From a checkpoint of a small transformer trained on Wikipedia.
Training: a variant of Adam for these matrices, 144M tokens, 8790 steps.
Each number is 128 + 24 x the weight over its row's rms, rounded and kept within 0 to 255. Layers, rows and columns count from 0. Numbers have three digits each. The size before them is the row's rms in percent of the matrix's.

# down: layer 3 MLP down (transposed), 512x192, rms 0.0924, rows 324-409, columns 96-143
# gate: layer 3 MLP gate, 512x192, rms 0.0957, rows 325-410, columns 96-143
# up: layer 3 MLP up, 512x192, rms 0.0946, rows 325-409, columns 96-143
down324 099:101127116127117165120142127103123129170080114172115093178102124138161149140151088101161151142145150148086106159113118129134151134131102099125122
gate325 106:130099084096082111107118125099114141114097173127142168141116160112129161110143102132117114105134079084087110153138100147096150126170122135133141
up325 101:119129116119068101123109123113126174142118115154137142128156125102099162142135112152143120128137134106080157118100068121090129142124135127106136
down325 099:163133095106134113112145126147146143116178102119187136166109173138139101141136138155162143142138127130149123139100107146140129131134184161113144
gate326 104:201150110119132108130131145116099134124117090109093119150163106143114137137084156113155136154144171100104127140100187130087102131141119100111132
up326 099:136161125156123137124061150133106117116100106126112110074185105103130111127109133129125104092115114106112153140147165102172097126108119090097135
down326 102:116170144150111081126107133129096144119133131137149135106089126118101139113121110073152134149129037099179136120131117160102141114110147122126115
gate327 100:117088102139075126142131116100144134099087146139073190124091160129091157148122116108158134127128165170113140145179139120138132154110100146085140
up327 101:104105149119094160156163109128160179121115172125106149126145134082102124127111133158160147112160114159134156159187147109168133156101108159145120
down327 102:120116148059147148118132141155117129145178103094152108089130125116106144151144074116116162084168105159132124129100111099126101127110114104115130
gate328 097:128118143102138083158131120103160071123154132130153176135120144107078171148086122100134141160114142157149108134120129118121150107095191089138145
up328 095:121137150101085099168131140118147092142155155112127170156141149131093144159077128107094164173123140136167131138121142127130142115088194071142164
down328 093:100131145113127137135133180099135151134115136175124140115117141120116144113123140163146131139143139120110095074093087099135115099080155134089171
gate329 099:148126137097095094163161153150118101100149066120160145076129138160131154157067172092085120143094099129141122137149107150138165128179166097123141
up329 095:134147160117122109160162177149099114137084099148130128105115144158125127129093167114109170149119076133160132121153105154132145147141156094136159
down329 098:133098088129135151087136125138147126152152121144141136132133106085099116121154105112076130090137118134097130128128140161112133094125121188120117
gate330 088:142163162174123144134097161132094080160124162105105168132138127109081096108123163091103123168104158123155137158139148120119155103124126136093115
up330 092:121145142145111135120095140098092131112141102112106080145084086123156164135113070168094150146125134098125116127085141141141112124098116147185110
down330 090:141102121149150136136132143162101124133147141153149146113131141164119119116125145077150141150147141128162127142160111093144135149145118133085107
gate331 097:132133111104164133093187127122128139105112135102102140137126104135118118156100134144134142116142138180137135139136088160140109127103187167138120
up331 096:128118112132156148131077112123128068156126152137156088137119111139113083090142133122115145196124124116144113138132160133123140146160133168160120
down331 092:123138145115076108172125117112136141131148133174128103121111077140151131144149133059117109125123141074111164171147143138116137142132095131155116
gate332 100:128091174125130150113099141108165135161115107129137125126097148125137147148109120118103122118071140164071129139119119120107156154150051103101128
up332 097:089157109139093088077158111123138141103121111189140139104171136103192086133134150147138153098184126119108154147141113112122149160140135159084120
down332 098:096157126130158124121130132136134141093147135150154120136149146124129133131135085162123113132144134102112123156106154128102089133119110179117125
gate333 137:106131125109110144126155108100152129105126104144113122144097092108180155169138090185110133117107125145071144108122120154141108100123118113157083
up333 126:111145156113118119134117119129161163129107125131111137139156106093139133152115159169144131144071107133081116184127139099117120105096127106122127
down333 127:149110114121130115154105149155102094129110149138152141103115160164098124095138144059113141158163124125180155131168157140140134138111120123101117
gate334 096:154092120073117119123130163130134132181097158132100120076118152119097121100148125163180084141102120141070129121157129063119148126150139140141129
up334 100:190103116119119099131163117120124163117132095159094134149100123114130144123119145100137096181121156117149117149128150105133153194125119177108183
down334 101:105121122139140133134151147180088113100178134100111123123161177110119138101097080157161115120138142116138155175118129124149110140139088143149105
gate335 100:146126124121094126134124131152134107126146080136096147085120122107130127118088147084136150162110150107114091117087109075108177096132134115128134
up335 097:121098142136110162157139121111165204121144169129133140128149137118153148150121125153106145101134109152136141098132135151162133116117152122099113
down335 100:184116137162140131168141128132130154093109156130140127097125128130117108077100136100119108125145155121105133143136103066111146136137163096120127
gate336 101:095115097123120149132111115158138129109094135133137187088189126112096133132092117135124162118114098090143143149166124125134119175098137131104169
up336 098:124149125101109146074122143160140159121138134133112124142134118103121157139125163185116127129132079147125091128159090151110129171122137109116103
down336 099:118137147132108094139174108110129101126136118100102099171082130117118144125124150093118147078105147150194110107101129160134168101171131114118126
gate337 098:138102095117146096159107140160111118123105135126098129119143111113101165129096140086118145126122117106097072104114110127124158113139134099141109
up337 092:086126116121133155079135108102123102109152091155168124132115163158142143158092118131110131135139138135120122127084154092121147153176129134086134
down337 096:156126144116121176128159104114109178121131123113116148133120116143096156089098136104161118125152135157162115150155160131128133123138132136120136
gate338 100:124112119120122110140137090149112126150131070133129136125119109150142179099142141107154105051163155129096125102090159141107145113144123093084148
up338 105:148118130122110137144126140107141147138137175116094105160168146150133117156089093120167094133124152128134095089175118149115083127147175127131132
down338 103:145133148112118088106132121115133169165130129143155139148131099138137124141119123179174121122113106151114095149195140121123147096102146098116097
gate339 103:142127122072097111137100116119100160128169094154181110119126106107111179110107135113129140100130142098086128098145162163177099084087079137149175
up339 109:130146126140123116125114135152158159079113117118135110171086099090167132170113125125145156095113098113096169116133141125104114134082100142111167
down339 106:110179111114078114148110123093144127094127120120132088127148078107144121104118113096083100098162090130126147107138177101124129103128124101125169
gate340 104:140141130131142181134098109182102144080121141117122123092186121132144104112114130102120117079130147158153131114127124104127153082137156153129073
up340 102:114169150180133151105140081164101138102155079120172118155124131095132086156127119103154095105153082141142112128123134109132117113107144111147057
down340 104:111131103105164117128119142131152146106148135137125114122150164133103117152140093138144123090117141097140100109120183097118077161112134149125154
gate341 093:117138152095150148126150109087113109126125146115106154098093097144084118124150104109132122155152144117158124102101089084175145098137110149141117
up341 096:153120124135091072132178118097129114136116091123116111119137111171130097117067104117100137125126122149132108109159138081148128106135123121136157
down341 097:105130108134126140135139140134176126141160125172105161129122149093162155115146123170116149140124122134076144118112120116087126109106115134123143
gate342 092:147105111174140108114138142129114159128159142127114134118124121187165137133124111135133132073162107105116171089134151164148137122141089134138094
up342 097:105158101149099067119117123149133146073159128105143148101153095161138101163126139126089108124116086126156142094126138138112145125160108086118128
down342 100:163140094174116163155139151107110133125139121162151119130135134098123133107136122085140188160125092154134176136143156113125135112089099121143137
gate343 092:134147120141118075143071118130117125148119123129117120136127131142146106133151146159128122134129111120093120136105125124087155164107096111096122
up343 098:116139133138125157171088194116119114087114112153089139127105143149091131130098157079171082158134152086106121113104119159102143124142139131129094
down343 096:120121109143135152149126123125163156132137102154150140139126149104143105143105117188107156128087150112129150123123118076104122136086119156058133
gate344 106:111117112094129142123153099122168114099172142158131147110154129136101172154110170148132164106162136077088099167133130118104119148129132124105090
up344 100:184151177145134119148161153116132118113091139088083122121139202169158143165182160120147150125108153096128181137128143128126124159159159120113110
down344 102:130129156119118165135087135135126114134183151179173121151154097133128150133145148134104165112106131161136097099152145120123114134089079102114108
gate345 103:175124121105101095170103143133111161099134164150120117108135103082127159148111114169143115106088109149133155148138103075184166125141145152151099
up345 097:137139117124130151125140142140198154130135153162139135161121121143113120134107149126151139154088133139123110157115115094107139148097132153152115
down345 099:077125125129141118140098124177107140085116137134143146113133129134080149126086170108115128157151102113146173122157185145095126152104133133185122
gate346 098:105174147143100116167107168125104161094169149139125163143126126113112128146116139114164182171099136090123130121120094124134143146140130108113122
up346 102:121114138105145143154078106142087093139192141153115131171100153140130118160110125103171123163150156067159138136117110112125138171117150156095139
down346 102:113158154122154120111072109134122144109102126139158171137108102124120121127107125099098136120092111098127136141099086149149151145125129139097097
gate347 103:180139132085130121116146120104152177133123168180101121131136064163142132120157091139133117091093145125093119151113111173134160092185131124129133
up347 100:145135121130140102165125192116126111123139177114140118155109145161118104133127139121156104155095149169131118146150103141125120100150113070133120
down347 100:151144112117059102105127129151151175144150089124083155137151129093154116128127151150124123098106113079098152109140145144156104171100141156110109
gate348 099:096125116115100100109141122111144162171143136176058135184096123095104153129087126147129159151090140148116125116109105103128134123141107128084119
up348 101:141133117092166130108091124165140105143155139139168106097141161151122093125078158136110141145088082129096076139129135108128145166151168156104155
down348 101:131110112109094078101108169141182149129153153155117134179134129131128160151116144082098125163130165122112185129140125122124119106115089105129155
gate349 097:134108134083146107142117088127150143094154122183135155099137121150135086145134128127129132112111096119152116124188084117163148122139093111120108
up349 102:158152126149123104196103127170148159136146119133115143134166149134073156134090156112163126144135130120147102115165115105119100154090138132118121
down349 103:094125117182142113087126112130079153095115141103084137108125147132132161111161129104139112137132124082090108139129149099130116134099121119089149
gate350 105:129118084123149103119141121153137087124135130141087071100171159129136133090138125122108151115119142073114113134119119093072152175148108138078097
up350 096:159131155148121151185107127124148131134166128122164148093116115076061109152077135108170137117168129197121155182148154124175101143170148151135107
down350 095:139120149123085130152131153108166134176119179088106149096119164178151158131101117170126119152120124189107102122127108129188106136122088113133136
gate351 099:145117129128133106105144102110102155158122076148089119136140114118087155130125086112179108097108109111087118134176121137141099137107134120124103
up351 097:122157136154136174169128170086102140168200156112124133152148123140143094115118122118154153099072117085098137168085089120127091105103110160138091
down351 099:136130115174145142114166134142116115156132119117128133160157125124140122152147138097113119148138136067153131153183120141137128128125115160127129
gate352 102:122107088098166107150124139097135105123110129156155115126133122182104132116130107116158123131129191128121144157119130117100167146147125100121155
up352 096:122106144119107100059143135141144111153089142142106135116134153133143154144097125133137125118128101113138132126137136130097161183169196125148123
down352 097:125162144097132124137147118124121165137164120128179137150100134148076148140170117116158121105141193134101159137122081134088174127132148143120124
gate353 105:104123077114132123127119095158134155127079113143117154116159148092118157138141107112131131111134141115124116114158149114128160103102161160083144
up353 091:115097107094120144157127118106083161122085116160156117159085159139104170089116133123103085131167121143133112115126116159148146090139160115108109
down353 092:125109084121117206090166126099143119157111133132103085138146150163157163135087110149147110129146114171078124156089117161129159118126129145097117
gate354 102:184119118147124147119129138102126087104128092152127119129138171075098130119070113105095165150111144090109121145096172077156132156114142135108154
up354 104:146115078132138144117157121110164145147138127115181127133127080128139115092170120120135142105111144177135163179166127141116121141126113166136126
down354 105:098130125132162177167132143111148138103144164141106076126132134103149103152134127165118122145129111156109116118188127086145140129121139141121146
gate355 093:105140146117105135111135170108141120150135076141121114104131096127127114136139124104124122138124148140132113138130092112142131147129129091133112
up355 103:127140127155125107112082129129106098129112146119092155095133098124152124122170116146144095144110139145144158132141122126135136105133133128158108
down355 096:162138115152122122136101131139117121134117166118128135104110170126125122143106113082121173138105126098118123101122130137134129130114157163131107
gate356 100:112146151112125124134092134154160146159166080170124138123155101103186113131132108111175141103100141143103114097137146133109178151087098091108150
up356 098:128114101129062118126107093113157125133118163127132151168117182147093112129113146116152159151171115128112084135126145097110177171134082169129146
down356 101:111136109172137123101115096136142132122099131160124144173096102127138145099150110205202134136112104129090098164152125133072132139138101107147074
gate357 109:159119114097121113176102114139138175112132120151129137128134116150147151106101086136122108083099149090105086108137127138092126133101147127120142
up357 104:134118154114096150164136184057135118128082137127122137108106137111154136125120177129188152134150151146100093154147156165096151158112129094128136
down357 099:097128121136116156105127112111101117141107111095131112122137127113196109107118096203169128095134151168091079114107120103127144097131115110117141
gate358 092:081097114114093115117116103149135110118137113108140093092141129145078158140114148138127119119154128147146107142131066158157094156162158111081133
up358 091:115135126179134083200105107116113175093138111089172151122097083140095108118112137110095117117141140115158147100117084132116083092090126142127126
down358 093:138110085105135132116117127116104150074146140180119172157115138116116108109169089158147120106145159132138146121124132096116138125104135168130134
gate359 101:166095156123104132147157158141117139095129092123098123113125115114089166145120139105141069134129142157085131144148168134141185134143153152124097
up359 099:146157151089139145123129120147085107111121116095142173113150130078119145114126174127175133135136113096155146147158116137138150151133119132117072
down359 098:112094122135136112103096086137141113162110130100127152143144156146178113088137109096125137096135107124050076139111098155091146106099139123087139
gate360 100:150094140144096104133142128109129129143110117159132167136107112150089132125112159144132142129102111112097088178125169084125107111098090141105138
up360 098:142136153112116119141117159139173162119121118105108095147131123173077128149126136116171104130140176106144139097123120135135140159128089143128145
down360 098:125110151089107127176131144116119159165129151138099112113124148140138162090120126161111168134115117117104139155131105129158154132133134104137104
gate361 109:134164131092103134106111147141121119145098105097101133099162138145131104132108162130123148075093155162084121137150130131118134130150176094122122
up361 108:122124105135126142186113102136114115127154160151130154068100132173170094156129133093124123109100110073138095129152139144122100134126109114176107
down361 111:115123128113150179106112102141193101117142130127121107158096079126115099125143124143111127136102157171110163192133145141127122149116131206106083
gate362 097:137110121122082066100084071148168079135114098147157117131109122117116132133095093144132151165128109085087126175130119145133132110115120141083097
up362 099:149123113149141152136098161148137124111164098107102080147116134111109117155133100113094122160154150148127134118121155117099108100091122119133135
down362 101:132129178116145124152090120111123092094141129118122115153086112112123104105083135130102108122140101110148132110087084131141151119122106126107105
gate363 096:123155167131110126137119162137088134111114144172121135162141125110174119106105119114094185138120176098137128142102120083143170144120122119108142
up363 095:140140137116172131111134104153157160114114079146106126154102112151104133077176161127160104126138130117133089087120121111113087120152163131090085
down363 097:129153102134083107183106137134152082168094121140149127119163147107134119127111117147134141149127118152136156117156162148138109132101144098144105
gate364 105:157113127089107142123084089151111113153123097116106104155115150145121134172079091129134128125109132152114124114112095146111139166178101146119097
up364 091:089128062108149192095124185129147140124122141154123098089152177163138145090163134141159116143108124138090186138127134117161121114119149123088110
down364 096:153145137155113097086147136129095059085149166136123075106135131117119155131113101178158146139116119155111152150123128113149187116132118126145134
gate365 094:132119130138130146145141114131109106128141138130107146140170109156092135174100116111124120148156158127132075116120127083095079159115119119135098
up365 098:141140157142108132161108132136140152130095163091132193079094134121137125114120149123135162175120171125129147138098132104069126149125146152131133
down365 098:128080172140122139110097120114134136122126120148184147146142124120142121117169183089162122103101161121124097099077169138103133120122118126092092
gate366 099:118154160147139127195180104135169115123118103149116136137159093126124116102123141119143125097107133132075105189107134107113104110145152129062100
up366 095:165094098124084153107120170154090085119161129086119134151127144128130160156153135089123173122140125131157131106125151163144127130134109158133113
down366 100:105122130090125087114141150136152163123177166124107122136130135099112191120172130185138131168174104126123134120169135096068147124098108126117120
gate367 106:152142118103127159160140120107143086116147095154113149129169153119129121102080126100103143142102181132138137131117105108136133072117121143107133
up367 108:111107118127139129106148104129093087135094136108122094144117137103087087133124117139104139171137123133124147145118153141162137125108118115151140
down367 107:101133126122185139093111053112133112159099113155124094140126079144109090167171141149112083118122097135133146157116146149106150107119142130130124
gate368 101:159176121139129131169094135100095094102151154137140143133101151136085124160090107130158143160072131143147119145115096142127124138152177103107116
up368 097:150141152120162141110163159143090141106144106137151143149112137118136123180122137105165137099161115118138121110092102095146156132165146172145140
down368 097:130158128107109122111105181104123169103142145109105106095145114154112099135109126181142112139162116084187155108122109103106140138142118133131156
gate369 097:169157158157125124141113149136068121128141133133093117115108160088123175134129135122125146137084135136146115140128137142120119139158146151151145
up369 096:112162142131132088171101126125088076163169174109178146069166110118090107080146135106121156142090145139125087117078116162128176091125164140148120
down369 099:102171119119133103134158149105100118116155129113112158095097151087090130153143111101087170172145094152126120128139135129124123121169118170075148
gate370 106:112129113134125072153132112147105101133083123149116170095141131091172150119106128124104165154111103077102142154156112154143109164136107175118121
up370 099:157143121117105092102140118080156090120153099132147140129128158153142118160136136121132134162102179154121155142125125146137099123149100111079131
down370 101:163140148120140131132142103116127133163143120114101151139104079156126143075118133155115093129104139104139151130180165137150109105131154082156101
gate371 105:139131132099125127119117132135111072178128121131130094132134133109127132129122098155167119133088147118126119171135133122104172100150143091124120
up371 105:096139140135104155144136172121156082086085134096132151068113122144152071149157115137135137166176113117094087130143148156126169128085127091157127
down371 106:146146130142102106111139148134125128102138097103141170128120118156142142167117141128107141098136152148180106106135144139126100103142154143157123
gate372 097:153119121127111117176093132118154089144132128144139146107131160120088189143117091106139108140137145138128116150156107112074144125138138108117087
up372 089:162133159122109137114138148086142110127102143084124169122137156148121127137159124160141134187135122101124165172173148124101114149133117125141056
down372 094:080138106112136125099150170107134123135159150095118102142163126145133073131141125135123111131115074165140157137088162130162177133137125100164131
gate373 092:161118127125142115124106122128118087111154108102080113126127093103150176118121105129106165153111168088135137097118146100138134102151099104102129
up373 092:119120126123127128155168126096108163111173076109137136118137140118157114129132121118127114125108123121094146096166112169105152096110133121142096
down373 094:101108108118208158110142150120129125120156150156120140122130134114108143137103116158131150150146129104141115166108135164115138153095148139089078
gate374 104:141152122092094085115145129146134115108118101160124127120108134147103186161153153163156137156129112135093114175098123140146151148146148116111073
up374 105:111187138164114143147098087143143129082145125154117130144149134151119114120115127125101089111155092160121121139123168149102124085094107135118180
down374 106:117114159145125131106144146117112116109112097159109086120135139128151179121126144131125126114093119135158166119114100122116129115126125092147127
gate375 103:147135157132102105145116147153137083163126119110135178083151113111161140135105155119107137122092135181127140132150154086160141098106139096116136
up375 099:108112115126132137113130139114148096187134121132170117090116124166118115101187120135152103146139092138079111136144151122094090113149126104138098
down375 102:123104153083110131155117129151124121158122145113165160125163138147144120136141142188147135103115123152118144103150161103136171144107148154134099
gate376 095:096119096156137108149147085142117122151136105161079131116136151136198108112175144110096130093104078120138126138149136137159110118132089159093119
up376 102:148118102120118075129138106109102142125128126153115107141100123134132129168140127156087111117110110136158083124139089139136125143113116129123138
down376 100:106105121126107139116121134135148151123108138101146127096140087156160115164115130053141162136118150122092139149083128121121140152125118137113165
gate377 094:143118132078109156123112159135130115101103152146137102093131165131097122177105113115150105163127129104098121107163130095134126149158143111107155
up377 096:179083126134084113125096080114102107142096118135160125129123133098122145104135129114117093169134102125128148162098201122135142118094118162148134
down377 098:117132117123157094153137121188141156116143094104139155145138124156178150095105135154127116153130135172092131166147078091122104154086071094135122
gate378 101:105122081107116102102099110143136106150118167143104121155123134146145094176081106127115144154114131131116113100090134069105138139159154134068142
up378 099:184168126105119122119123125137105135114155163103087174132142136136101118103115097147118124144145143120141146107069125124142139119151127162142099
down378 101:160133158127093154139148084137128099126116120103090115120092129108136146130173116165155101132147140170138115163136187126135134135150132125170078
gate379 095:163110142122131137106089095094121115125087106103129078143125082125092157116148101134104129152146111125074085144151162151105118158122116131125143
up379 098:133115115131109155126129137121145125134150125133124126137141161135160143131145116125155115083090127124145100162117106131146128169137125116148143
down379 098:103128122109118157081108119130158136131159098095102122142172155117151157125121112176128145158109139170144114150136136152092128127149132121133157
gate380 093:141137136133112180127144150099077134159155121131136157135076131110127146117156113153143119178164170154129187095150102126137117132138119142145055
up380 094:122161111140135182141164118113115127116156148157166108156115137133143135110144080185105153141126111149126152110127083130088084145125116093133092
down380 089:118111149100146106156129118120169177106148132106105148086128135115080116134132109175187155110123145120127110149136152095134122111158113113116143
gate381 102:136100099096129125107148086135139111128136160172123094120149143152145194186125095120101122105134109145101130114130060133136157105167144155127111
up381 101:159144084091087139092152154177105095131093129129097095155181131148189115154157140159127145135099115119072150110147142118127179104116137115111114
down381 101:111127109112139124163116130112122094119120125123155101116095165137137122193132111165126143152175108129099146144130122085122132102146076157124138
gate382 106:149123132091137129132075171153140120132146142094129120108117138125098112118076115119156130104100116137114136150140138098104138146113176132105122
up382 101:134050096120167170093108132082134120134133144125162100106158137136085103083077104141132135105135125162125153159143160096143121118122133124130128
down382 103:120096150135124109127137110123112125112126170158144099124090166127099106116124093093141164135103098112098099094164162115158135117091146155086122
gate383 101:147148100129124110117124146149137103149125142189083112107118140122120149101132128133157119128140111100101140130110114101101173147127152109122088
up383 095:148134094126149114129140121145148174112141163120162103132131133112136121118137101124129112104138096141125088080122135112196113069159113114147108
down383 093:163099098112135122153129129165150128161140135132172113137159116064106153118106136160142180173133110115119154123113123096174130139107098148128136
gate384 103:103104115105133136127120112125181121142171134150119121134098080121150137122090130121149071122121106142148106147125114118113106140106086124095082
up384 095:130120079096172160082102089084139136143156175116124143118151125144150138158084130084124086147103116084130116124115125142057077159162145187134163
down384 095:121156141148106109186135117133110153118129148109172133136111157152134142134082133125150155115117093122125132169101136161138110106119140129126143
gate385 100:133142138082133155107140162136149120143122076113118108106093130116156129080118151148141137133095102156087148142130152120136117153160138124141155
up385 102:108120135101103155108098116110115085123106156166143116135077151151170127140133137148094134125135155113079131105123173166111151129152098137115135
down385 103:160140080116113154081166111098089166079106127110135124150081152172115105145096116132149139088126154108094150118119179092115104132114124102137114
gate386 109:149133072101138118133128095143153107067118151150145132108101146158150117137128163146107152106110154129082098095102090101143171116168088105129139
up386 108:126136117108104141119129095154135121135159107103133143133151134136141117130096160120146133090131122114095066122174113161102142144107139137123105
down386 103:100117095179098123131097154134108125123130122098178151127112155107098104117166130129103064156085116093116071179153137123154109094096088104132119
gate387 110:135104162113132089134091088162121136110110094113114135102123175121157160132080158090118111128086111114122121141134129100182160127177132139148171
up387 098:092125136116132105071119111165142101111147149104138133108130170145220142137132144130147132148121095140121109130138112118145171135197162140173129
down387 100:109122111124136138169137132160090141162126117094126083098164107114123120115146113135133136125112120121118136155164173121166116100117108103156106
gate388 097:139133169102116126161113139155153120081121080102100140133141132124136153124118102159160151128114151099114145127164115160167162093155150118127109
up388 095:125108126117112118091198173150141184168127128113186159094115142147118101118125140130127127107158122169143136135119111100143107107161131065095140
down388 093:153162144144096131136164126128140141155102159133158142097119126145133133122111147088139130099112154141104138126117124101152088080131134127104078
gate389 087:134157103158144152149096146153167072156153122135099104110167121137132080142141133117128153160067149126096111123106171074130134103101134096103113
up389 089:141125138129182134125098088140150116111188147129140121161146123090086127115102132146183133128107158086140127129137155097070147131139154118127142
down389 092:140146120104152158134160122098090146134145099142065132128079153150119106141125104120138112087115141098157119123066096113144122147146126101130151
gate390 097:153143129112171114128118142147119098163169181086134090107160099130118142145122128105112166146102143103139104139100118117102130163138119123111109
up390 099:119095092106151125069150122149143122131131090124096103077115117141090109148165124157108115156174105155138152098122176093130149178166109140093118
down390 100:127118103123125178138104096075140168146102109142110147109130121105175137132120097163138139114156098147113143135129157121105149116089126123126182
gate391 105:113167146106152131179077127128147122147138110158109124141149115140081148109113126101171090105150136128082138105079123098115136128118134108125133
up391 104:128115161102166151129092125150135140205104116100137079120130136160100103120131060135118141118115105121132125102124147112092110123135128099144126
down391 103:126142122108165149133086078144134128151149172176149093106119117126107139119144159104080111166160100128119118155123128140147160123106087130165161
gate392 099:128111116092177127129147101126152120112085122118156127078127178137104148122104140137107134122138127133125148173145121146149175150150161148085147
up392 102:139106137157123136156072138137142110118137185106066131124125137100107096160127132096171109161138175144129137132124165125081141154162092105108130
down392 099:085139145091146144148137181103155117118087136186160127132154129124113131109136147124107151101157150117134126113149166130118141117110151147144144
gate393 104:154113102092147150147171110178127150132135141161115137147155118100093151123101106134131133094115142099125153113157171071132129163146148157110137
up393 103:096133146122143099140149123178108097110119066114156091132119138142142125143122191092143146134115084109114109132132121155123117120137133093142113
down393 105:144133132107130143147132092123099145112141141159118151098157124109126114167146130113155115110138141124112155116159099087131140131178120132113131
gate394 102:153118113120127109111087130139130139136152142135102118097081124146115105149134106125109094162112140141096167151092134120107122136123122121082140
up394 099:122110110091107122121132106138167145120144103186150113130115143165158139117127129160110107119145118126186150122154137172136138164104063123155115
down394 101:076136134119162115160135120140162119162124122121161118113178158102130158097122119150156146126168144163130070132125094137159106149098111079180152
gate395 097:102152144125136116139094123111130137151106111149108145156164154113094149090183148159163126160150106107128093118101161107106123112124097137136146
up395 096:106134154123142159108149108118139131113138134118100159164143151134130138102165134143120156172180137134167143128094149129119131087149078165156153
down395 094:129123149089127163135116098093107154170114158103155131162165132154137102086100127200116110146122116137156129119121161130159128097150104105146139
gate396 105:089143092136149125120127117097086153136099155113097131157106126164103123133154177113106116148102126120095076152125111096157136127168106120094093
up396 104:133129084138151122132087114106145126115166139120175126095104138120114151149142065139133175127111086149167101131149138154110091127102126141156140
down396 099:119098167086176134098151114137057105130079123132120135174101125149095120116137177032126093141141124123097123152118113138136141149177140112085118
gate397 099:147141093129142112146149108146148155079094104133144153107101137126131118134141120113126159149134142160128097131162110127149144078137139068129140
up397 106:083133106150070093144123129207129122144061132126118133170126133126131142107144126165113176136154137165140108128114119093130176108113088159125140
down397 101:100116162111107107084123117098125106113196077124108139075126109120133132103121109116141147108114126129118168122126115105138076150155190096128140
gate398 107:155119093121068112131120073115150159125143157141117141148125132176128152120141114140106116094155138162147152095106123129122125101154110148086096
up398 102:154104130119072110112115130127128112129092120114101113169129144139164143147131121124150096132145114116124144138141137118119128124061095115130182
down398 100:144100174110108097173138173120088155119107140101136133167110163150099155142111115110133132143171090212114136151115141110162131179195128133156128
gate399 098:098146147115069150135173122113134142108112133112116134131126172062098159137118153123115184120111164100166120178157112127180119152175103146126173
up399 100:114189161142112112144140136119105087143146117119079091141131146115136144128168154128186137127117149139095181154095152158124128119135153120086114
down399 102:097150105159110144077122078141133143144136125079114122067146155121129142125086127160148152152115153140134108175125122122121118161136127117091162
gate400 097:137137141153121109161130114173188126122119119153110183109138159112145136114112113136110148123131133120130089127122103074161156113139133125126136
up400 097:140119147145152225094143114147108090119159155080097121145174137127158100161130112115135106132146145107140143147111158143113128126094116147134070
down400 097:136107150111107131132128133132134138145095162108135099077099137127129201105114147141112119144129144063140135123151146132146154132127097107112124
gate401 098:116156116142121069111145126107146132176132062160137140154130088166132134146151159118156141095135126119132116114109132145114088112150130076049140
up401 102:157111097106114122149106115115103112084154182130142104165138114166122169123100117125097152154117158142117149163131124136135121145129172136163144
down401 101:121114112084103135095095139128114119110106173135132172106129109143093144146099153110105151150153130165149139129145134114155145167101128159115146
gate402 104:173131134070129149110141111105143120101118131122121155123146141165150121099124117138141191138120167157156147138144154117137105130179123131134151
up402 110:108159115159127105132095133102090122165123150116129117118101139130119115139147162176145098127137067080141092124151129165125125125120139114139131
down402 109:147088145115128160124173138160123147111135111106132124117137090176128136126105079141133180150147158163104180126111128127149154138134130136137112
gate403 097:131161125100091095184109135153134118158128124096125148120102152167127129124124128108169137145106150100122135122088088155111103167183143095057137
up403 100:123131092124133096086131100129107154107124118145137130188115126144138142132097111142142148124115161139170114114133076125156165113126144154151157
down403 100:114117133090126121145125174101121119147142106163149152111109114157134119130112140136140123136118159141128154089119136122140158120099167088156143
gate404 101:147120170094155144141089113125129151132141131102064131137099133101093155103124108134160148122092165152149135133106133101144141138147131190105135
up404 096:133133123133121174100131148112141112127135096116104123091145157170141094127174102145126161102135146165134153122121226086132121111141145138108095
down404 098:143095103115117187091099110137101124144114099120091075112148125097114108126126145133138158148116101128154149127138158150159157084115172124128132
gate405 096:127112142119169105144123172121106113177162159132096144149149113141133140133129150149176063122135121129093108107084086134131137132108104097099108
up405 096:149137156099103105082137167125129119092122069123136077120157125123163145081147146133126147096151153132115117130098128120090168132127132149130143
down405 097:148147109105121119123125123133135118127106098168112142089135083139108182076158104127137123121098190131130154152152135123097148093122158150157141
gate406 100:106172082157102112158146135117086131143144105163155176113153114136122113149090140122100115147104136097128115129139121163166066122125146133132146
up406 105:134125152112142137123120145175149117145174138115099118106149181148173138146143181127116158110109128140107125118113149135145163114103112126134157
down406 103:141167135154129077162117127117136164134160159119140124124131166145109139114134111186156128130109114083127141117125100128145103167078145104121123
gate407 095:137094091148119109093137069131106137117116128111126137110133134112094113115129109142098085149144109145151153110137163121142115116163120127112109
up407 095:143092085111089075101134122127135109146114130140135134140176147179098164133117122148138172140160134116133063121123100127129131162125119144132125
down407 094:134161139130137169151126135130110126102076147150105178108142119102181097167118168141094123146129157124164157113135131110138105119106140133138158
gate408 104:150089074123130135130166112136139125123119135121163146089101131162149131098156123141088163099125149156132139110120074112145135125148077150117136
up408 104:130120165127147136161124151156094174153109142126137115080130115148117142120114161119076125117156121120123130131077125117108154121156116107150118
down408 098:137083117129150129122149119166154165115112129100099126161149135156137125125145123196149148127127120156159154164141129086143135125128100136129149
gate409 093:105101152119151131131121076149150163125159160134075145123064107128097112123089135127128100132121151161088094125093125108102136111129117148126106
up409 093:144134147075124116143084151153112100141105153123144134140115136192139096119172128147127101102105155179146092098171143139133110129134132111145177
down409 096:130079107102087151146167147121141114121123087144103115148102143106125147111086125144117108155127137120125140104124184152070120157106151118131111
gate410 106:141139125097158102152091118109138116138175146126119121128108134090109127090138119121145120136086155106086153149092159119103109156144115124073138